python train.py --num_hidden_layers=8 --hidden_size=128 --num_attention_heads=3 --num_key_value_heads=3 --head_dim=32 --intermediate_size=512 --vocab_size=1024 --hidden_act="tanh_gelu" --norm="layernorm" --norm_place="pre" --norm_eps=1e-05 --positions="learned" --qk_norm=false --attn_scale=0.177 --bias="all" --tie_word_embeddings=true --parallel_block=false --extras=["capped logits"] --init="normal" --init_std_qkv=0.0153 --init_std_o=0.0153 --init_std_up=0.0153 --init_std_down=0.0153 --optimizer="soap_variant" --learning_rate=0.00527 --lr_mult_o=1.16 --lr_mult_up=0.821 --beta1=0.95 --beta2=0.95 --lr_head=0.0137 --max_grad_norm=2.0 --warmup_steps=200 --schedule="wsd" --decay_fraction=1.0 --decay_shape="pow" --final_lr_fraction=0.1 --batch_tokens=65536 --max_seq_len=512 --doc_mask=true --train_tokens=157300000 --max_steps=2401 --dataset="wikipedia_en"
Each number is 500 + 25 x the weight over its row's rms, rounded and kept within 0 to 999. Layers, rows and columns count from 0. Numbers have three digits each. The size before them is the row's rms in percent of the matrix's.

# layer 3 attention query, 96x128, rms 0.129, rows 0-31, columns 64-127
091:501510537438495518509573528500529504521519486516459511503503520514484498509518454487466497511509508510447471494469484495509525524495493526510499523561472477512486515495491490500487508433488509
091:520515513507528508481486562513514487497501494484511467536475514497573501539509480488469535455502486487475550489511485513480465465464510507568484508494522482567502525504472468528517515475528467
099:517506487509499490542468474506503473499498517526469515459458528494496494534524515534499490521526509450535453524461478476515500472465538456494493520526488535470485459480473518499474501507480508
086:495507519540491474521468544503469476506507526464509550514540522501467512473502452531511514543497498515499493440508514482527530548517502506479503440512457538500474506490493519487468504476487486
093:500466501518492502515501455507529530523453473494480509573511489513510491536509533514477486515529461514471529497521479510524478449489453453481551505482493474483536476532499510537543466507467509
083:527497568512538500499503473472506458491468459443481515499496466521455489476548480474508539497514491518503514483471454506520459525552478513507497549504482489512513519501486508512491483470516462
096:525480474470509513505524496487512493494478498476462492504484524491534525524552474516497446465531509489540512491508510518502448483497529501509473516528510488480533491497523509514522454517515500
085:497471498460536497509455502526463458469513528499533480500501460484468494482510487511472505510483488487485455565508482530472519541530486503501493541564483474482520506511470485506496450489495485
088:443473504466539530519492494500495539463529506500491477488444494455486461502472521462499525490486492518514497535487511468483500529489496503447514462463474453532478516499514492494501561461488517
087:468492474540476508496571492490534508540515484503517523507494494486514473513497528511496520495520506508526495531491548520557538503529545511547464486531460532487486513459506517466491529477507527
087:491524517486489494497505473526483460523450483489532506538453460483483490535497467484487526460503539519469493528487486515488464531477479496509509534479508494521542471495507452463513450467482520
096:428526490486583536517521498516483508469482501521492490582528503467473505512535480493502489476486534516526510504534490510505507508482513496524504500510459518452501485482496495518496501527515493
085:449527507509489486543540541503490477489496478501510535464455492502492510474492513516511494538468543503492499511539506479565461491476515486474531507502523479485507502508483510478489495493449501
098:491498508472493488482519508485529557482494476487486503479481527544456514456519524507471515494523468558485486498544492519556482518537498528493519493517486496478513476474505503498503530544462492
094:478536518556484491535485480511535489492500525524535519513517478492513506460473501501504540499468490533518500471501470503466494512518491495519521480536478482475495534497463529537504499535465460
081:489546492544472523512463489505523485487499494489508527512476454530456519510485467509496465497506481493485494470505473474495544488510549541535507465503504497517508475546505532525493502543553545
105:486528506496513476505505505506494502505488505512482483507521503523436487547441477544477495512506492536443440498488475471451508520507505514484481511487487445485496519482506546496558505477451526
088:515495477496492481504515500470492495476528498445492492468460486519422515529529525534529478529485498490539523514491477534499472506516505528522558516447474498500510499519506495534529527499486522
080:506489478503487505506519456508480511465488516452520477480452509487486551524505461551534483515452507509541498501510493478503497478495509490538436505485477520498526475540483496499484541471467470
083:498524517519491480508525529502522570514515504527544483493483430494484500537547471478528564496508500491541466531501517477529499485505520500507524472505490526484542508509525501548473469481511501
071:516499452489463466514497518508538518503525518479478497525415529492516503495505466526467520501508498496506507514498486514504488489459498466535526512518514475501525465502485538504463523512461557
083:507487458524486465505509518492531524487489512496508503517503533491497520478484516516446469497491542501492450479509472484555475468486535526505528538515498510542532483474473583480485529536487511
086:511501483447500516504493542452478478519519468496502518489537510477505492492484517517450481522494523492527523497540518470494486517483538561495509474465432536497493500528476476545525473570523502
089:475506523562466511530499511554449526489477512502504525516490470513533474541486514505487489526509520470510486478467521478531524481536517480488528501474491496503507506499465473457499488465505480
093:498534463407497484482534540511479492526472497510480477507561472464505504510510511486507487536490476472539475529462503507499451485496485492527491489502494510530501468469528516509465476522480484
089:499445463460483470497530500486516488531511464493467466483473494489512533527502489541511510471500454480491487568555491506487508530473494541513544509517524505537510483479538493522474561488487468
079:502491508500459463491502538454520478485497496490487502470506513520506509508499487491473503515504528524419457492463501488471474478547477518434521545475503554518507568537506487531490477538510478
080:499532476475506512510512545533559508478467515482503456514501497476496490448471487454505532548482518506500501503462486480496516526527504463516511511492462482490483496463529511491523495548541492
082:511491514493504525490478496510490513481549522509511556488508494507508518510512523486523503562484476465522510480481487512551477517527534531502471529539478483518431523506511480547514528487501482
084:480508508512502539493531501521495467511511499486477479536482503475519545552558482479499519459494525504486523541535492474522486504546459544512535564498517486470481480519486432538475527498486528
086:515502490488494495480493532457504475506491514492465438472464471519512504523499531535491455495513485490529547524522524530476495521516446525511563528456508475502506474499505488490520493491502515
084:504522585485498536519467498464493472527512496511506535464510512484491528493489467454433467530471516516476469475504506546493478502507479499527529508532466543515510503551518474486504481497458510
# layer 3 attention key, 96x128, rms 0.119, rows 0-31, columns 64-127
094:501509440516493523475507512510472481495512496522426479485482514495511486525503505507490456495493506498544496550493481506507509481496534471491529493465519474470456515470491471514531494518502532
087:523520508522534500508501529528478503482478538501492479510507562497527477520510476454442514524495479478471520466451491505499535509429537509490509498499478504517505557464482525483501531477503514
087:523531487487440484526476487465521478505464488467447523463499474515464551497491530508525509485486561497516518538526522495537481477506473467507476547493528537487534522500484506489512486477514543
082:507528493488492490529542505502503530518541509477513518477476506493510484506521528517500534530465538481483478499500512494503513478500456458500458494509494530516482488515458495472490516505541486
090:510512503476511522472492496474497493491475497481476535519517484526472458478488507510490491502468494531545530514476465479538472498496462521485502490507501512502517455511467504518504546483507551
082:489487536497528491520475474479526513485513461483467519470491507570511510472476460493517529495507491503533496477504468482526490496557531484490522525532527524495533471505513507478448492498546461
082:553474501510474500490529517473486524500482487525491537516485503470536520494504511509510496528504551535492474497535511519480459534498483445479489476520498469540515527508492532511514452465541499
082:505448496466467525494481531508513501486539463504489538461528461495471501498534487477507518503470478498549475536527524541469505496490519452521492499539501487484517500497474502545492500523487506
083:504502479451495524482483537504466447458480508508516458490506466458466494518488534516539497474489514519507450525495523447491499526502523506449497508460537476511506510512528493533521511497537490
082:467469507482436494476554522450490502453505515507488467512490485472505510502507540500494548484493481487546455529537535487545517521473528506486521521529498477511473493488514498502503512492470504
085:486484523499474493561475534531485442543496473488495515511516527494507470494492499546473522534476493516506454492485536536473472487477527475502536447515521516540532479525518493516496525502473498
092:514498506502502512538504502484500484523516502512505515552506515512498472456502541471534502466462487486518483463532506515502546532489502497450491458503493476431511493461541468482496502555538471
087:519520519506532495534510471482454477513519540517524474513479479532494457510509504512486490499487530539511470554541522468512475496529491494463481520498487502498482452514530489465488484480501492
093:501473509477523490462515520504456495549508507471432536503454463505495504509508505522471495505513505517497476491528504536515519469524520496511500519474521543490519507513490469460504504448470499
088:493518506486510502488494474519505466488528489514514501524505479501493443474430477508539513532494499523492492462554517492433521483514484521500496495484509498500436512518460476496531519518464537
086:503526455592475531477485522509525469502482505489490521506532486557465478523564487519508467483474521486499482492513500481477474495528492525510443484517487479495495532524497496498526491502527444
093:466513533487476479458512517506491497487503501483466522495489520515455510495498551515488498520478513495545487550489477496490496430465519497500483516455481501509524483523500480473564484474449520
083:465471476514484499489518501465495476484471492458502476497459458524470524485527459524520481506503501505513541520459504511478523505516463480564497514491456530473514455507493506469499525473509495
085:486468473524491464458504484540501550504515472464525502520506467474490503483481504498497502502484518501549521505546500536530526516507463477541548499508470495493514519531492476501496487518485501
080:497533481477467509530503575480530508498472506513505535507517493507479506528534510500530517487494539493542484508535517481476501494539537460533492519486491474497540516519490468510485499454508494
079:494496464520506497503552562494516506447520497496489551485477495556498519492535498513539521537481478480461490479497502523502512488486537485485522507535524500550501520523556498470466519485533553
082:487450462482502501534547490490473525488515465506469500523488498535486517509522518499504452501504478454503483448515489502528483470505501557464512552504524505496490508486475524501482527540506491
086:477508484499490485497497549487519496509520474502498515485515494461514473507467523464501491483493492507418519497486538541494490522453502538501482524507448479497512460477504496536570509535500449
083:464489543515455594521493452528474524507518513510506489522484496507541443564498475513503491517470545487492492510473515509495502529504499469490494510476499535507523471523511501503455464489537492
086:512514471453532460506505502484528534474477543537515477516503475422481482506462496505547468476497476472499496503520523522498477492464515506521501454483465472501504476473476506460500487510538447
076:505499490475483514505495543523500499507463461503491501509506498489497539535516453512501508490549512490471471572472493537545529538513556540479499477480500545484501519479539486490488517510510506
080:498477487493512480454474495470520476518522525459466558493494478516488507544475493467517525515514535530494486505431444477500526518547508509486492493450497504543531484528542503548492504508495538
081:499508473524532482533465533534488505542503522484502547484506516476506474500472458461470507519455459513513522502502522454486533461492510475499523483512514524515491488502533528491515467556508485
084:458518492492464502473514510514465527500442509512530513505489471510435520504483471469455495538508495539533495514512507515517459491489474511510488519518474494505534531476512467504504483525587497
086:530526496484482536496527513528501473500529500525501540515480505533497532477467487504517497510508488511492513513514488493487477549499491488474519498468515499453513473494464432523496504514472470
081:467515455527521506475508496515468487446467500480506472444512458507506538547494506497499502510522438490489543499511491535530496479514499489503519499476519503528533530451437495497489530525485517
084:486509540499519496501497464503530474486501514504477453460465468504497499546485480500457437484499491519510491468531518491479469461503494482488501475533494480516501503520524514497509494510506500
# layer 3 attention value, 96x128, rms 0.106, rows 0-17, columns 64-127
061:541502462518533463494526460517521464510532538483505523498513522539500449514526506488541467469509505483474494497508489530481524495462503446484521466503512487487477491468509499498508490517509501
061:532500521507487499511472484527502488451534486522496484465515473472510491483477550520453509503490503509495505506483468518495558486483491508478492498482502522453446490480516457568512539482526512
059:465481479492501492512502502499522509515489482471486532527482479482455508482483523539444493469526464498502470501483490491522519513471508496509523516473517527470467457447531450513495478478519574
055:483451456479510554485500510542491555514552518480511513492476510472490500470468491548503525483499507499524517498489483477516531469533525455477511521541481517478473497470507517519473487487516490
073:465471487529547516481502473498470490492538480505549479533503555512453486517504523499534499474493509468498495457490496527539471512506461536480526522529534512497540503513528514457472469491509538
063:470518539523496518515510467480489491510500475497466519528499513468510520509484535568540520513520471525489481477458478488500531516506475523433544492525483488488505507498506508535466476561491496
071:484493554486467503485448483530503531512488509458471522476530514537501521497516486503469477476500491481517471498509483539518475474523484484466476438473511478535482522504514506469528472502532540
075:523484501535510476510467506485480508511500482520524490487485481495517449477489552499517501524465479478515544496542512480545493472462523525515549470499425481510439519493518453515476536514527481
065:485513446518471529533533497488517478456517513490520476483504494467516523488532537483527553486525464524525504491530503433521512513448511487482534536478497530485501520484472472506514529499487498
079:515516507513516503470561459517525477498494533496527501503463521492459514527497541505482501562472468499469465492510486510528493515513521521472464516530495483514510494552506534509509506500509552
064:499497482485548506493478535541525486482530509482510473495471478503477481515486526482524508516521476510509504525486500472468474544552469512496468496510540454504505517499526519477481528524487469
080:518500474537481508437503502520463481498510504501544483532461537516510500502526504525516508509504514487502499513518469508554469528491511478484531483549485552542507495493505514504494518516491524
071:493474481448483530501505502496545519488511556508441527515494501498498568507529496514513500488520503494510509492544499504475533471480488501513503471469514496516487472502504487520509481486507506
070:500492561544477505531441500510530489508495540492489519488500474445479520473510523503519472461524529511492475491526427504479505426502488516497495502470546495491454510506426495489501495507515540
070:475517505541485491510493478517478529487529551466524541513493496499505485508542504497516472499498537525503510511521456502478536509538511500459528502489511507547485499484492453502525517532504524
064:466535473494500524498473457477489494547493470489494543487515480476472538524488508522536537491487493512490477482473464505507480531537457515522513456518474530475500504473497499465522484487520539
063:501502496523524515503520485468493488527505522519531526526518534501471514507518526439505550493506481493479466527514506478533536526529543520467482561523454510526538446501501561494520514521500502
067:499471492546543482547526504526506495513514487514465507556487491463518462535484448503472504512478464481517564560503487512443493546487518496511508540502550478477496500510496532486512499461511476
# layer 3 attention output (transposed), 96x128, rms 0.12, rows 0-17, columns 64-127
071:458536514489503551526465542488467521482519469507495486541503502455500542500522478515487503486503489545527463497472495496530501517523543517560496528520491512509475502526461497539504533491490524
072:528513471515483512498529481438482512550491535465450531523495524522496485518496482459508526551505523455509477477496513498519508479508519501474494509450498507507486471507497519459514473522483491
065:540496496469514529482516492473466524496508504529547468524555534544533477481519533465529471520493520535463523491503505489528517495534514513495497496477513469516556545565446509470507507524506448
078:484531522497485495500476535469485495455440506533470529495510510561465522537493489484524493472506484494465509485505473447519503514501480545511535474498473505520519505559504465509510509506475466
084:507492472466476511497523506515486462489480483511493509473451446534480474458514540487519533525501527491513503512487489511488486500517544495528519499521506500497522503489500522531498482485492498
078:495495509456473513514493521490484521502484505458496491490517476522446473545495483441495493498481511507496538518568517489461507511465529505509472514477472495522509525482509492495514531465513509
083:523531458504520502482513501476493536496545483524474527518503442488544500499488520524529518505526494506478518507492566503481537512514489476524486540496504512496499507485447503474477520464482517
087:481509478493453534528511482454505463494489512476468495516504528536486542519472498484455512460545503469491496507492477489486490482489512471508458527483560523450532466508502486552528452516523498
071:494481550512525511532483518479490497523515538517526537524498541544485494460455510512472494514487513485519512495486459522475524494504480488508462455463518475490483506506560505515523507547525470
087:460451489464514518510485545476487504486485486518507504513517494515491478480482519478526488484519526520553518471489530500485508499494474524506518542504474521507517487469557509460482530498518466
078:540486497568507528522532487493498464490474487528473534510499499487517542504523504533514458517458539499529493485536512508555513486471517511488478490502475501493518505507499489521521488470493509
090:491515501465523492482506473500515500445461476500459510491528475518488493484500483425523514523514504530511522506478513522495515492485520508461507575499511490457504457486496555504517495470499504
078:534524497528494461512489521485485494503506488497537489484510462489485448475458515490496525498479497436508458530437540509478505515498518509449468552481479508492520533469515520452453533542504513
078:537497461468527523493523469473491476474526457495461530508516502541515488518477508510487503534504470491525542522520571513512476543491501492534496504469507493472546501485530490516512493541474485
076:533531458509506522513512484460481480487492452511474499508523511494456532506493492503485514486519464510510525483481517511508494444516479481480447528508488527471477466493470537520469490482494474
077:548472518522500477508538510528509489436508454513469470516452497504519479466510503498493489511539505478499522504498545491482477504482543476514489513515525519530492536492496491505478512488521506
073:464485485501489497462493468494509537470493449479531452465502493495491472500492476553468497519514501534551538493503506528430457497538500501535483477513528501513500500532516509497470466467539494
075:479532524471447538495519483479491479539508522487509472510511532532490504495509545494491472512517532490503464492495519447569530453517502508527516446502469518523502483513527531515466485535495523